Weights of a small transformer language model.
Training: a variant of SOAP for these matrices, 84M tokens, 5148 steps.
Each number is 128 + 24 x the weight over the matrix's rms, rounded and kept within 0 to 255. Layers, rows and columns count from 0.

# layer 8 MLP down (transposed), 448x160, rms 0.173, rows 354-382, columns 0-79
[[141  90 153 114 114 108 179 122 135 148 112 124 101 161 144 140 156 100 117 119 144 166 159 120 106 134 113 158 138  99 132 107 114 135 123 159 111 111  78 135 135 141  58 115 105 115 118 163 111 148 118 121 125 115 120 159 128 166  89 167 101 107 139 187 107 135 187 197 114 171 125 138  82  93 135 161 103 130 128 157]
 [104 133 112 150 126 141 146 169 110 126 124 121 119 143 129 133 129 121 121 146 113 130 129  84 144 123 114 134  84  96 135 110 100 139 138 122 111 106 124 158 103 126  88 132 149  80 134 159 150  98 119 146 189 129 130 124  97 151 124 104  87 126  91 142 139 142 137 176 123 178 144 115 139 110 126 131 147 114 106 128]
 [121  75 162 155 137 123 111 144 127 136 109 137 115 103  79 115 140 107 166 110 131 121 132 126 159 117 122 148 141 168 167 108 122 143 125 136 107 122 151 109 167 155 189 119  65 122 131 123 138 105 120  85 145 140 100 109  55  83 133 120 126 155  82 161 105  76 116 123 153 121 102 166  98 151 106  91 120 149 107 119]
 [132 122 150 145 128 116 122 155 104 134 113 143 132 126 139 130 107 119 164 147 130 121 105 152 136  98 157 129 106  98 110 152 134 149  94 122 102 154 118 135 147  83 124 103  99  91 184 142 118  62 134  87 148 150 123 139 144 113 116  77 171 125 156  87 123 119 184 142 113  89 112 113 145 128 128  98  80 108 137 103]
 [138 123 131 174 172 141 143 111 127 138 158  96 124 127  87 137 114 158 121 149 132 116 112 105 125 142 156 122 107 173 129 122 175 153 106 126 122 114 155 144 105 133 157 126 124 134 131 168 120 116 155 127 132 129 151 152 105  94 144 141 123 104 110 142 114  88 103 107 136 126 139 129 157 159  98 121 106 115 112 151]
 [117 127 133  99 133 113 102 147 111  92 128  95 147 112  97 132 134 133 155 149 160 104  89 143 167 139 146 125 146  88 100 154 104 122 174 168 131 139 111 123  89  97 138 114 105 137 125  93 124 133 108 141 123 162 121 107  81 124 113 114 176 155 135 123 114 134  82 142 125 128 125 128 108 149 114 131 112 110 129 109]
 [126 126 133 130 153 138 131  88 134 150 112 141 168 128  68 137 126 102 157 139  97 133 122 146 194 128 133 171 130 147  99 125 144  89  68  98 145 131 130  81 112 146 138  84 129 124  97 113 133  85 105 102 122 144  90 100 145 206 163 148 128 138 117 121 123 167 122 159 150 110 179 118  80 154 135 105 111  99 167 141]
 [158 152 141 130 112 218 109 152 104 116 127 134 139 158  93 119 118 110 138 150 132 111 125  96 146 117 105 105 134  83  96 130 108 151 101 123  93 118  80 136 137 109 113 120 133  94 130 117 145 138 131  73 123 104 147 139 144 182 109 121 143 145 147 128  98 105 118 129 102 114 111 125 158  96 148 120 129 149 114 139]
 [132 100 125 143 121 117 132 147 128 154 119 125 164 114 109 102  86 116 157 127 121  92 165 121 125 135 135 143 138 110  99  99 144 106  95 126 125 156 144  99 139 141 126 120 181 141 141 120 172 131 166 123 121 196 150 145 167 147 157 156 107 129 161 131  79 135 133  90 168 127 129 165 101 111 133 125  75 130  65 137]
 [159 119 107  99 136 164 156 128 151 127 117 143  93  71 138  86 110  91 131 127 124 103 142  56  91 128 154 131 110 118 189 100 135 110 114 160 171 175 129 135 124 140 148 123 127 129 140 143 125 110 100 121  98 135 103 144 173 115 153 104 188 116 155  82 162 100  79 107 137 138 167 141 138 113  33 144 110 122  82  95]
 [103 140 137 119 109 157 155 132 109 135  93 140 138 126 103 132 132  78 148 135 135 104 116  85 151 140 115 122 123 137 125 111 151  91 122 156 123 129 146 129 101 120 136 146 200 118 119 120 122 148 142 152 128 150 169 125 128  97  97 153  91 131 143 146  85 102 110 137 158 142 130 182 136 118 130 104 144 148 157 144]
 [132 131 120 193 130 167 105 135 127 174 158 143 159 123 157 108 123  88 133 107  96 132 100 119 134 112 157  81 104 124  99 137 141 101 143 146 135 108 136 149 134 129 162 127 119 108 104 147  89 171 173 132  97 126 119 146 129 111 151 172  99 130 117 132 154 161 139 141 151  93 100 118 104 129 162 154 120 166 128 185]
 [129 140 157 119 146 129 138 156 189 116  90  87 117 120 171 141 109 134 149  87 151 111 108 118 130  99 123  92 106 133 112 166 127 151 141  99 130 100  93 156 122 103  87 117 131 176  98 112 116 103 125 130 120 163 139 103 102 132 128 126 101 135 142 134 129 173 164  82 137 141 118  93 114  91 144 103 124  94 100 127]
 [117 100 146 120 111 175 169  93 122 102 104 148 105 145 101 149 115 135 140 169 161 156 108 155  94 138 126 128 111 163 122 119 150 145 151 123 131  99 119 108  62 146  89 145 202 124 113  95  83 158 111 139 112 156 117 112 153 138 133 125 160 145  54  88 122  82 135 154 141 144 142 149 130 164 127 115 171 130 146 170]
 [144 131 121 108 117 223 123 111 113  89 170  95  93 124 132 130 152 146 143 125 124 131 108 153 148 125 126 128 130 147  72 119 106 131 145 106 174 141 100 136 143 139 147 143 116 131  92 143 133 159 142 111 154 136 143  95 142 106  89 123 120 166 117 132 119 183 142 139 127 148 176  86 115 132 103 150 155 152 135 172]
 [ 89 107 153 146 150  72 118 108 108 184  86 111 111 124 105 169 109 131 183 127 161 153 150 120 102 134 136 113 151 105 118 134 142 167 148 133 125 142 175  93 180 166 113  96 144 123 101 130 117 119 181 150 112 123 131 108 135 144 133 111  97 144 160 148 157 124 134 169 174  92  93 126 112  87 106 126 135 147 143 115]
 [117 139 128 107 120 125 105 104 104 118  80 144 155 121  90 117 103 121 113  99 115 127 121 117 164 168 147 188 130 110 112 113 146 129  92 131 104  77 147 147 148 153 119 126 144 106 138 114  90 120 140  98 121 116 147 113 122 131 131 139 110 154  99 141 101 149 162 130 120 170  83 151 111 149 131 107 106 118 175 154]
 [151  69  85 143  83 156 154 147  99 104 108 124 120 107  96 138 141  84 136 158 144 151 149 146 158 115 160 123 181 158 145 125 141 101 136 128 130  61 134 163 182 131 103 112 108 111 160 160 144 113  84  87 110 135 175  99 133  96 103 131  99 130 122 109 113 115 105 101 136 112 112 178  86 104 127 126 133 123 107 109]
 [170 213 106 112 135 120 176 121 121 132 118 129 166 116 122  97 165 111 122 140 146 124 129 154 149 126 116 145 156 109 157 147 107 137 146 150 108 114 136 184 131  98 119 110 157  84 131 127 133 128 120 144 120 143  84 124  87 120 129  85 169 115 129 123 140 153 131 168 137 120  94  96 110 123  77 133 117 104  98 139]
 [100 140 105  92 145 176 109 130 142 101 136 116 158  98 110 136 141 141 104 118 177 166 102 170 126 110 118 131 137 134 124  88 110 121 151 105 150 118 116 127 137 134 103 136 127 146  87 133 179 131 140 127 130  73 130 122 110 145 103 105 149 135  90 104 102 139 158 132 121 156 124 124 122 169  97 147  98 115  67 164]
 [121 150 138 143 123 132 122  81 110 116 122 135 137 163 136  70 135 153  89 133 133 126 128 132 134 100 126  91 111 160 128 112 147 128 139  96 143 143 120 134 108 131 135 145 151 134 110 141 112 148 139 125  86  95 156  83 115 123 132  92 150 130 133 119 133 118 128 112 126 149 170 131 128 122 112 128 149 174 115 157]
 [ 96  93  89 143 132 130 108 116 146 114 138 107 132  95 148 132 118 120 139 129  84 113 111  99 120 158 108 148 144 104 132 135 104 166 121 143 144 129  99  96 149 140 143 134 111 128 127 127  88 121 102 136 183 109 137 183  86 106 139  64 151 131 166 175 141 115  99 117 101  89 138  88 148 141  76 124 155 189 108 135]
 [138 168 131 145 142 117  97 123 145 136 149 169 116  97 131 156 106 138 150 154 115 125 122 154 134 156 164 146 150 118 146 117 135 138 191 159 175  71  85 142  64 140 140 171 118  95 145 103  90 131 106 143 145 103 112 131 153 143 120 171 167  99 125 144 134 123 115 131 107 127 118 208 118 131 158 120 133 147 136 152]
 [143  99 136 128 113 147 135  91 122  78 115 123  72  97 121 133  93 152 140 152 139 146  84 129 143 123  76 138 137 121 155 136 166 159 129 132 180 163 121 174 147 126 143 102 100 111 114 132 133 148 133 140 156 152 140 133 151 113 100 107 112 102 124 109 104 157 156 163 106 160 157 111 108 126 128 152 100 108 152 123]
 [ 83  98 142 155 145 171 134  97 104  97 124 138 136 151 139 113 136 121  69 164 121 114 152 100  86 159 136 112 131  79  98 135 116 144 110 133 115 172 137 117 108 165 127 109  99 115 146 142 121 117 117 150 177 121 135 142 131 190 146 181 137  96 106 123 151 104 144 141  89 147 140  94 166 127  73 124 138 103  94 159]
 [ 98 133 115 132 110 120 154 133 104 145 151 128 108 122 143 129 139 154 134 118 146  92 110 123 129 110  75  97 133 142 146 118 119 146 139 128 131 129 106 131 126 136 132 130 154  92 133 115 125 107 130 130 142 139 140 158 119 172 151  69 136  99 148 118 157 128 126 139 134 120 100 129 117  98 153 153 124 147 123 158]
 [120 175  98 115  99 159  96 106 158 113  98 119 107 166  86 119  71 133 118 120 151 152 176 123 146  95 140 139  99 142 108 162 137 127 121 123 152  88 106 148  49  94 116 129 117 168 107 141 113 160  95 146  93 188 142 164 137 143 145 124 134 116 124 150 112 127  92 121 101  87 119 127 104 110 156 104 124  88 138 115]
 [132 130 151 148 132  93 169 120 112  93 109 147 133 117 106 142 113 139 125 136 147 107 128 110 159 154 128 110 117 160 138 137 125 112 126 163 161 117 137 123 116 109 148 135 122 105 124 112 171 153 110 139 142 129 156 147 153 102 105 161 113 156 142  98 100  76  68 126 131 145 132  93 117 135 141 113 155 119 137 110]
 [ 66 103 127 123  88 122 102 120 138  98 159 132  79 108 127 139 174 152 128 122 162  85 105 126 138 153 170 117 149  66  96  97 149 145 156 147 142 132 132 144  89  81 156 137 131 179 179 144 120 113 152 121 128 113 164 156  96 118 116 146  90 123 133 150 142 100 125 110 146  84 181 125  88 112 162 147 104 127 132 112]]
# layer 8 MLP gate, 448x160, rms 0.185, rows 355-382, columns 0-79
[[171 132 129 132 150  90 151 125 121 174 157 152 204 132 137 103 143  79 139  96 137 127 110  89 110 125 181 126 141 151 120 155 111 128 152 120 108 116 127  96 157  79 117 111 115 114 135 141 156 183  85 123 137 122 132 141 117 123 111 110 107 128 145 156 142 113  78 131  98 128 169 118 148 168 131 129 143 100 146 128]
 [128 112 138 145 114 105 162 108 100 115 133 150 168  95 116 106 125 154 135 100 149 135 139 140 137 101 144 115 194 141 193  85 115 118 113 135  88  86 171 116 132 106 162 162  91 121 175 130 115 129 123 101 139 116 123  97 124 119 156 122 189 113 103 162 125 178 143  84 164 160 162 160 147 114  93 121 157 144 135 115]
 [ 84  75 139 102 155  84 146 130 157 152 141  83 163 125 126 112 122 168 160 130 157 125 142 131 123 171 124 194 119 126 156 132 128 109 110 111 133 155  96 113 170 118 147 168 111 117 108  99 122  96 133 118  99 104 147 101  61 170 138 108 152 110 124 138 102  92 114 137 132 128  89 114 132 113 123 132 141 101 128 107]
 [147 116 151 166 121 131 163  84 133  67 153 135 102 130 170 117 137 125 116 158 138 147 127 127 187 147 145 154 141 164 123 132 116 145 129 122 122 137 140 119 156 100 130 153 118 108 113 104 124 121 153 138 120 173 163 121 116 163 152 129 130 108  97 138 104 125  96 124  92 132 130 121 115 133 133 124 129 126 128 132]
 [158 135  98  86 145  90 125 165 167 143  96 184 117 109 143 196 106 160 142 125 106 107 145 113 142 126 147 152 134 179 140 163 124 120  99 176 159 136 144  85 125 154 139 104 102  89 167 131 104 126 107 134 191 112 126 148 183 159  78 120  80  77 167 125 146 112 122 114 155 143 149 106 156 102 130 124 146 110 133 112]
 [138 178 124 155 142 113 127 124 105 132 129 119 192 167 146 148 101 135 132 150 122 136 129 123 151  92 106 100  69 128 102 160 139 114 176 146 150 130 146 100 118 100 125 181 108 122 174 111 171 112 128 145 101 143 147  74 104 163 145 174 191 116 125 144 127 167  60 129 113  91 129 133  94 119 132 118 123 127 143  79]
 [139 111 121  82 135 121 176 100 115 154  93 113 144 130 139 131 106 105 167 121 153 107 126 162  93 139 124 176 105 111 141 150 157 141 149 178 127 105 171 111 149 174 117  73 156 111 148 136  88 143  94 100 145 149 104  65 150 102  85  88 183 104 158  70 131 120 128 120 139 142  82 116 122 100 138  80 136 168  90 141]
 [174 141 179  96 130 116  85 110 135 108 109 127 130 103 102 110 124 130 122 172 112 131 148 145 123 111 139 122 138 102 135 119  78 120 131 132 157 111 114 144 129 123 127 146 113 101 134 153  62 104 101 133 162 133  60 135 158 129 126 138 112 105 108 131 154 111 126 147 147 115 129 105 172  56 121 160 122 152 135 103]
 [146  78 136 118  85 115 101 152 148  78 144 111 139 145  95 113  92 113 108 102 128 178 121 138 119 158 164  97 146 104 110 165 142  98  79  39 133 137 114 136 148 110 153 159 157 144 169 106 151 133 116 171 157 121 114 107 146 113  90 102 176 130 135 128  96 138 136 197 133 154 111 155 151 139 128 171 129 131 107 125]
 [148 142 157 149 137 134 123 126 101 118 135 143 143 148 105 164 100 107 158 131 150 157 142 165 108 176 144 140 115 135 152 172 134 155 120 102 112  78 136  53 161 132 131 150  83  63 127 137 128 126 111 133 158 116 151 151 108 146 122 140 143 132 163 182  85 139 128 135  78 128  95 132 137 118 159 114 106  94 115 108]
 [125 143 131 139  88  88  98 138 118 138 113 140 129 152 166 129 143 115 111 150 106 124 145 102 127 168 174 131 134 103 125 118 127 116 180 122 130 153 132  97 156 156 154  94 137 118  76 110 142 145 147 146 121 141 110 130 125 124 129 100 149 104 178 114 178 140 102 122 123 152 100  84 176 112 129  82 141 136 112 120]
 [120 154 106 123 156  86  89 100 151 146 111 101 125 143 129 115 138 120 115 146 142 159 140 122 108 122  88 133 133 155 172 152 116 114 154 141 116 149 123 136 192 107  92 132 143 114 160 147 146 108 146 109 132 159 134 113 148 152 130 157 160 118 128 150 154 187  85 127 103 107 138 132 161 113 146 130 136  92 138  98]
 [123 111 118 113 131 134 113 137 176 150 140 179 159 157 106 115 148 124 156 128 144  96  82 141 136 122 103 102 138 136 107 142  98 109 105 129 128 140 137 104 118 122 113 145 118 129 145 149 125 146 113 150 151 122 120 123 135 125 121 153 162 106 135 109 146 143 122 138 126 146  97 138 148 156 150 124  69 109 138 122]
 [182 107 103 115 155  64  79 150 104 177  93 128 132 107  97 136 133 120 123 117 101 100  94 118 110 112 156 171 125  57 139 147  89 128 166 110 112 139 172 145 123 131 121 140 140 167 134 114 131 127 187 148 103 111 179 145  94 122 172 144 144  96 119 130 107 158 104 129 138 133 117 123 109  93 105  96  68  93 157 139]
 [142 149 137 162 163 100 105  86 148 146  70  83  99 142 125 145 125 122 152 110 110 159 156 123 152 126 143 154 135 148  88 137 130 158 110 120 132  90 122 117  85 125  77 163 131 128 139 124 102 163 146 144 129  99  97 161 101 131 182 104 109 158 128 124  70 129 142  88  82 126  93 143 161 127 140 188 148 111 124  75]
 [103  96 125 146 120 141 112 126 125 115 119 103 117 126 120 118 134 116 127 142 136 156  91 125 156 149 121 122 133  65 120 156 131 152 108 121 151  95 133 141 122 111 112 121 157 153 104 151 154 115 121 139 167 116 124 119 170 111 133 150 110 143 167 109 124 136 120 109  93 115 133 100 129 102 128 117  81 136 152 126]
 [150 131 153 140  93 128 126  80 142 146 124 116 151  91 131 124 131 129 184 142 150 120 131 125 151  80 100 103 148 138 120 142 108 110 132 138 122  85 100 176 116 135 119 134 140  85 114 142 140 145 158 108 129 116 138 146 107 121 141 116 167 112 155 159 129 175  92 129 132 163 113 129 127 129 152 107 131 136 111 136]
 [156 108 134  82 161 104 118 149 163 201 105  95 137 129 132 107 124  94 135 132 114 129 147 137 138 144 164 142 131 127  84 146 109  99  86 130 145 131 156 106 167 163 128 147 116 181 185 123 147 150 108 146  97 134  92 147 177 153  96 150 123 102  82 132 163  91  97  99 159  97 183 153 142 148 156 111 188 136 185 125]
 [158 121 144 108 137 109 132 137 115 114 100 118  95 141 144 142 153 150  98 121 123 121 115 114 124  98 187 165 102  94 126 117 121 160 147 114 126 107 134 139 133 124 124 173 141 100 142  79 118 161 147  84 147 173 106 108 135 140 114 127 141  98 124 114 150 128 147 155 105 156  52 139 116 117  95 115 137  97 145 128]
 [123 142 135  98 144 137 132 149 109  96  93 104 124 146 126 156 124 150 158 117 124 107 177 110 129 106 134 131  90 114 140 125  74 101 126 125 132 140 116 134 113 120 149 138 144 122 111 183 133 116  87 137 114 137 169 110 114 159 135 109 145 112 136  97 166 170 124 138 124 150 123 138 154 160 120 117 154 173 122 114]
 [121 109 128 114 119 135 124  84 176 133 116 101 140 123 123 157 169 182 166 151 153 155 136 136 152 107 140  99 147  81 109 129 138 104 112 159 129 150 150 119 118 121 170 130  95 172 138 129 127 151 112 133 149 134 142 107 124 123 110 116 122 120 135 118 130 105 159  83 125 137  72 108 135 147 123 146  90 179 121 171]
 [140 139 149  88 141 132  95 153 169 138 142 159 120 164 128 133 171 143 175 121 113 104 133 147 121  91 152 138 111  94 170 126 148 141  92 149 137 168 160 113  79 128  97 117  59 108 128 118 162 125 119 115 144 144 162 127 131 112 132 138 134 133 100 126  86 125 133 140  75 103 136 176 118 118 158 144 117 119 131 106]
 [144 107 119  93 118 136 127 163 133 106 125 167 136 109 150 181  96 139 157 128  67 138 147 112 117 110 163 111 118  78 130 155 148 102  96 124 103  90 139 133 106 133 113 114 130  94 125 114 157 142  76  82 149 110 132 168 105 128 149 148 139 101 105 140 120 146 103  89 109 151 105 142 114 144 102  90 194 120 121 116]
 [139  92 114 145 165 108 114 104 157 111 102 126 118 167 119 146 122 164 106  87 146 113 149 122 114 189  97 135 145 100 107 115  91  84 118 113 118 147 174  96 117 104 143 131 108 113 147 133  95 146 121 118 132 138 154 122 115 180 141 100 141 117 117  79 122 154 114 121 159 135 150  86 175 171  74 160 137 128 131 141]
 [108 153 101 126 145 137 113 152 135 129 128 113 155 119 113 106 109 130 138 130 117 126 148 107 145 131  94 145 103 155 129 150 110 135 187  87 115 107 124 106 128 153 107 156  89  84 113  89 140 129 147 145 118 156 101 135 113 151 148 130 133 114 121 120 126 107 192 145 137 127 130 150 127 171 117 137 115 117 159 105]
 [122  98 120 127 137 108  85 143 103 152  95 147 124 161 147 145 118  97 133  91  85 148 143  96  96 155 137 137 108 140 141  94  65 114 101 143 148 143 160  98 107 128 136 129 111 120 180 105 168 138 128 136  90 136  95 146 124 129 120 105 136 102 117 117 129 132 141 107 121 152 153  94 131 140 122 135 156 142 127 115]
 [149 122 138 108 158 119 137 116 146 172 118 115 139 130 122 149 134  99 143 174 133 109 140 103 156 159 193  83 128 130 147 149 123 107  86 115 145 124 124 161 149 132 150 164 148 110 151 112 125 120 116  78 153 146 107 154 148 128 127 111 133 132 107 124 132 117 125 100 171 130 117 154 176 168 121 128 134 159 134 132]
 [103 111 171 144 181  93 159 168 114 103 124 101 154 139 162 121 162 152 135 125 107 125 128 127 169 132  83 123 156  87 122  90 142 137  76 140 124 106 133  63 130  87 100 108  98 120 127 129 121 158 127 161 111 138 102  90 109 185 104 169 123 135 121 157 134 124  90 136 122 115  86  92 139 137 105 159 161 131 141 118]]
# layer 8 MLP up, 448x160, rms 0.176, rows 355-382, columns 0-79
[[115 161 135 137 104 134 156 104 164 105 119 129 122 167 154 145 137 139 181 163 160 123 108 150 102  79 105 142 123  80 150 110 143 113 120 156 115 112 161 144 119 128 125 164  95 115 154 112 129 142  94 126 125 122 107 142 117 153 108 131 126 134 119 126 160 104 148 123 155 116 128 142 115 121 127 113 117 123 149 141]
 [141 122  98 143 172 107 139  73 133 128 102 129 182 109 120 124 134 128 140 102 101 149  87 139 143 149 123 112 170 123 106 121 144 129 104 110 124 124  75 131 135  98  84 129 163  95 178 107 139 150 156 111 110  95 154  99 153 115 162 127 156 133 123  91 140 127 174  81 110  92 113 109 120  92 111 125 121 141 117 144]
 [162 115 123 125 169 137 131 185 134 118 114 138  99  77 147 177 140 150 138 104  61 116 117 169 134 128 139 124 103  86 132 123 104 160 131 193  94 107 170 150 146 100  88 120 137 142 106 121 119 136 138 114 101 124 130  94 111 128 108 100 160 171 162 155 121 180 131 142 116 144 119 132 152 170 102 135 158 138 117 115]
 [ 84  95 157 101 119 121 139 179 100 160 151 134 178 123 168 126 167 156 110 143 112 135 107 119  82 133 139 145 140 135 111 112  99 142 128 111 122 127 140 105 157 134 133 159 154 134 116 136 112 137 134 139 136 103 154  89  87 134 123 145 134 126 112 145 156 106 156 163 104 163 160 133 114 103 171 107 140 124 129 147]
 [102  97  93 127 144 120 142  98  86 149 136 127 117 131 125 110  75 158 148 144 101 149 167 116 101  97 138 140 127  80 114 144 126 127  71 110 138 115 138 138 136 138 145 125 149 104 123 103 121 130 181 120 127 138 130  91 150 110 103 144 151  91  78 133  99 115 153  94 170 104 124 124 156 147 146 134 124 123 160 141]
 [154 111 121 144 143 154 109 120 184  92  65 144  98 108 134 128 134 122 146 105 152 132 115 132 147 146 160 115 123 133 141 105  87 176 120 105 157 121  75 127 167  85 102 127 129 162 130 180  94 189 116 119 119 108 141 129  97 113 153  92 132 103 104 109 111  80 173 135 120 166 126 120 175 101 134 130 107  93 128 117]
 [107  85 143  95 120 109 135 147 139 101 117 113  89 133 159 143 154 100 107 122 101 128 183 112 125 118 133 106 119  74 141 140 117 177 149 144 174 107 181 102 131 143 133 117 107 112 145 152 130 110 147 135 161 107 119 163 142 133 110 114 147 117 149 168 119 138 140 145 109 120 108 121  89  77 136 157 146 107 135 164]
 [115 126 124 170 143 131 121 107  76 118 104 168 148 184 106 109 113 129 116 163 132 121 188  99  75 124 166 123  86 127 136 149 140 143 148 121 157 115 116 111 114 123 144 115 149  87 122 141 132  79 116 162 121 121 150 167  87 113 125 146 167 169 166 160 114 142 140 121 104 125  82  96 148 138 133 102 126 101 145 219]
 [110 196 125 127 118 131 119 110 179 146 123 126 105 124 149 113 129 167 148 200  80 147 165 182 144 155  71 189  95  78 141 138 132 152 151 134 149 134 130 130 104 123 127 102 177  98 136 108 183 104 134 128 105  94 147 149 193 122 174 144 118 131 129 148 126 150 141 126 157 144 137 140 108 115  62 130 117 150 122  89]
 [123 123 115 128 141 126 126 107 129 115  90  84  97  91 112 144 128 123  85 130 131 125 134 128 135  89 128 141 145 173 164 128 137 108 155 120 161 128  88 130  99 150 135 122 159 115 130 119 172  82 122 125 100  69 146 110  98  99 103 124 128 133 118 112 103 152 136 117 192 120 158 142 140 100 180 139 108 132 132 129]
 [126 128 190 170 118 151 152 127  95 120 114 141 143 136 143 133 144 107  61 141 127 113 118  90 144  66 137 154  91 168 120 112  96 117 135 103 136 126 168 123 132 127 149 148 133 146 169 156 141 131 125 122 122 162 130 126 110  92 146 140 148 122 108  74 129 107 137 159 140 156 123 121 111 138 154 109 107 115 142 126]
 [155 145 106 136 133 122 166 103 119 127 146 108 133 116 140  99 151 108 151 124 135 131 146  53 122 161 137 129 130 128 127  73 108 164 139 109 130 160 164 132 147 142 140 138 117 111 152 143 155 161 114 151 127 139 106 131 169 130 134 118 163 132 148 101 145 124 155 129 126 101 159 155 124 143 103 108 144 173 152 117]
 [132 116 102 129  95  97 130  87 132 110 105 128 135 104  89 146 120  92  90 109 122 117 117 132  79 171 167 123 140 143 149 173 162 132 132  97 145 128 167  99 158  90 119 138 114 121 105  98 116 146 137 121 200 124 130  95 159 116  92  82 152 118 128 153 130 135 137 139  88  93  91 164  96 134 144 125 111 147  78 118]
 [ 59 115 164 154 124  71 164  96 118 130 108 143 140  90 131 101 138 122 111 172 156 140 182  99 107  92 126 125 104 156 153 128 107 186 123 110  99 172 147  98 138 153 179 166  81 125 157 111 117 116 151 126 146 110 117 108 140 111 127  94 124 165 135  99 152 155 132 114 154 106 136 136 104 106 155 182  86 106 112 134]
 [106 130 130 119 115 155  92 125 127 105 167 118 171 128 135 150 165 145 132  92 117  91 143  64 198  58 132 102 128 134 138 123 140 131 128 150 114 137 187 157 145  80 164 142 102 128 151 106  94 167 132 140  88  96 148  72 132 151 124 128 156 117 137 105  97  93  89 161 152 141 153 124 143 137 101 138 128 125 133 156]
 [ 99 153 135 151 147 113 146 107 103 176 148  78 137 120 116  78 127 104 125 176 143 108 100 121 113 132 142  93 107 115 103 162 138 148 156 152 119 129 144 116 135 135 162 110 178 131 141 139 137 108 112 126 117 143 122 127  97 122 104 131 111 109 141 104 118 138 143 139 133 121  91  93 125 109 144 156 123 121 105 115]
 [139 150 137 136 120  57 108 131 145 171 140 118 167 171 178 111 119 138 133 166 151 125 137  96 145  69  84 114 143 127 130 200 139 138 154 103  96 109 128 141  84 129 135 124 150 153 135  95 116 107 132 121 142 107 116 113 130 138  74 169 162 136 166 140 156 162  93 103 144 145 127 151 151 156 130 142 158 148  86 130]
 [ 84  95 130 101  97 134 144 154  99 163 177 119 139 118  79 143 105 132 133 127 108  92 126 129 153 183 109  85 186 123 118 116 114 129 160 178 124 146 124 126 159 118 152 129 152 184  95 143  99 136 144 121 141 110 112 117 149 121  93 125 116 113 157 134 103 103 161 147 128 114 126 119 163 125 149 138  94 111  72 120]
 [121 124  97 104 172 123 115 150 128 100 101 151 156 160 189 153 134 142  98 143 195 108 121 141  87  99 132 113 131 142 142 150 141 127 148 159 149  94  92 163 141 119 150 151 115 135  90 160 131 139 144 121 114 132  99 113 134 128 118  96 119 127 140 156 105 150 104 145 131 115 183 132 108 124 134 158 129 152 129 143]
 [148 156 124 134 143 128 114  93 151 112 147 137 127 121 154 122 150 116 124 126  98 157 114 127 160  91 156  88 135 132 127 127 131 143 102 150  76 167 100  92 150  83  98 124 115 144 131 149 155  98 154 129 164  80 134 113 153 135 177 146  96 119 134 134 114 117 141 132 145 112 120 151 133 133 125 166 108 184 126 108]
 [121 127  64 133 131 143 163 122  81 153 136 122 149 110 156 126 153 165  99 161 119  84 183 133 134 145 151 119 135 166  98  86 121 105 155 150 108 121 144 131 172 131 138 110 132 127 133 116 156 151 100 102 124 104 121 110 122 113 116 148 175 120 180 161 126 130 127 119  84 133  95 110 102 114 138 136 158 122 109 126]
 [112 164 120 121 145 140 134 172 134 126 103 145 137 120 144 136 161  53 111 167 144 128 141 105 121 126 160 103 108 146 105  78 159 131 112 104 146 138 167 144  98 118 118 173 114 124  99 127 158 120 120 134  90  98 121 127 132 145 139 154 129 111 153 132 108 116  95 106 147 174 117  90 115 131 194 104  92 129 133 119]
 [ 87 125 151 143 112 155 130 121 110 133 112 129 131 113 123 151 114 162 178 122  93 128 140 127 134 101 111 134 136 120 129 126 127 122 136 139 139 112 160 146  90 125 113 118 138 137 120 130 100 147 123  90 105 153 102 130 122  55 141 148 102 169  76 156 128 102  98 135 138 124 105 148 154 132 139 126 135  68  82 135]
 [156 162 138 100 132  93 128  96 119 132  96  90 119 142 144 109 110  83 125 117  88 165 127 138  86 115 113 103  91 106 101  87 114 101  98 109 156 125 153 137 140  97 149  85 101  93 143 121 137 139 123  99 126 110 124 145  97 120 172 105 114 105 123 135 117 154 107 151 138 130 148 119 100 158 156 139 123 127 160 104]
 [132 158 135 107 124 118 141  95 147 145 114 145 115  99 144 146 104 139 107 115 151 110 123 113  98 157 150 107 136 102 137 148 141  95 102 130 116 100 118 114 143 104 116 121  77 149 160 123 141 131 116 125 147  85 125 128 120  93 134 146 130 131 106 150 130 138 104 144 116 136 134 102 118 138 157 125  99  98 114 132]
 [145 108 192 139  78 134 128 122 175 135 125 122 120  47 135 115 109 127 143 125 120 156 129 116 162 179  92  93 177 141 143 141 155 109 161 163 137 144 108 141 137 129 136 135  75 162  91 136 110 116 119  85 134 101 107 123 144 126 126 106 132 105  81 147 105 141  95  96 108 150 141  92 156 153 125 125 120 138 130 110]
 [142 155  73 137 153 127 132 147 162 122  92 167 129 129  99  88 102 136 155 144 121 150  98 118 167 117 172  88 147 117 127 129 174 102 117 158 110 141 123 117 147 118  98 144 108 102 145 175 140 141 130 117 122 140 120 126 103  83 148 117 134 171 116 145 137  85 138 121 113 104 117  70 122 146 152 137 102 103 114 128]
 [110 183 152 163  91 134 131 100 138 103 146 116 162 134 146 114  95 194 115 105  75 169 147 133 154 130 143 100 180 118 122  92 166 120 134 116 135 113 136 132  83  86 102 113  95 128 157 119  77 120 137 153  94 167  99 164 156  94 141 106 159 197 157 154 140 146 156  87 112 161 159 112 156 130 103 152 109  71 137 144]]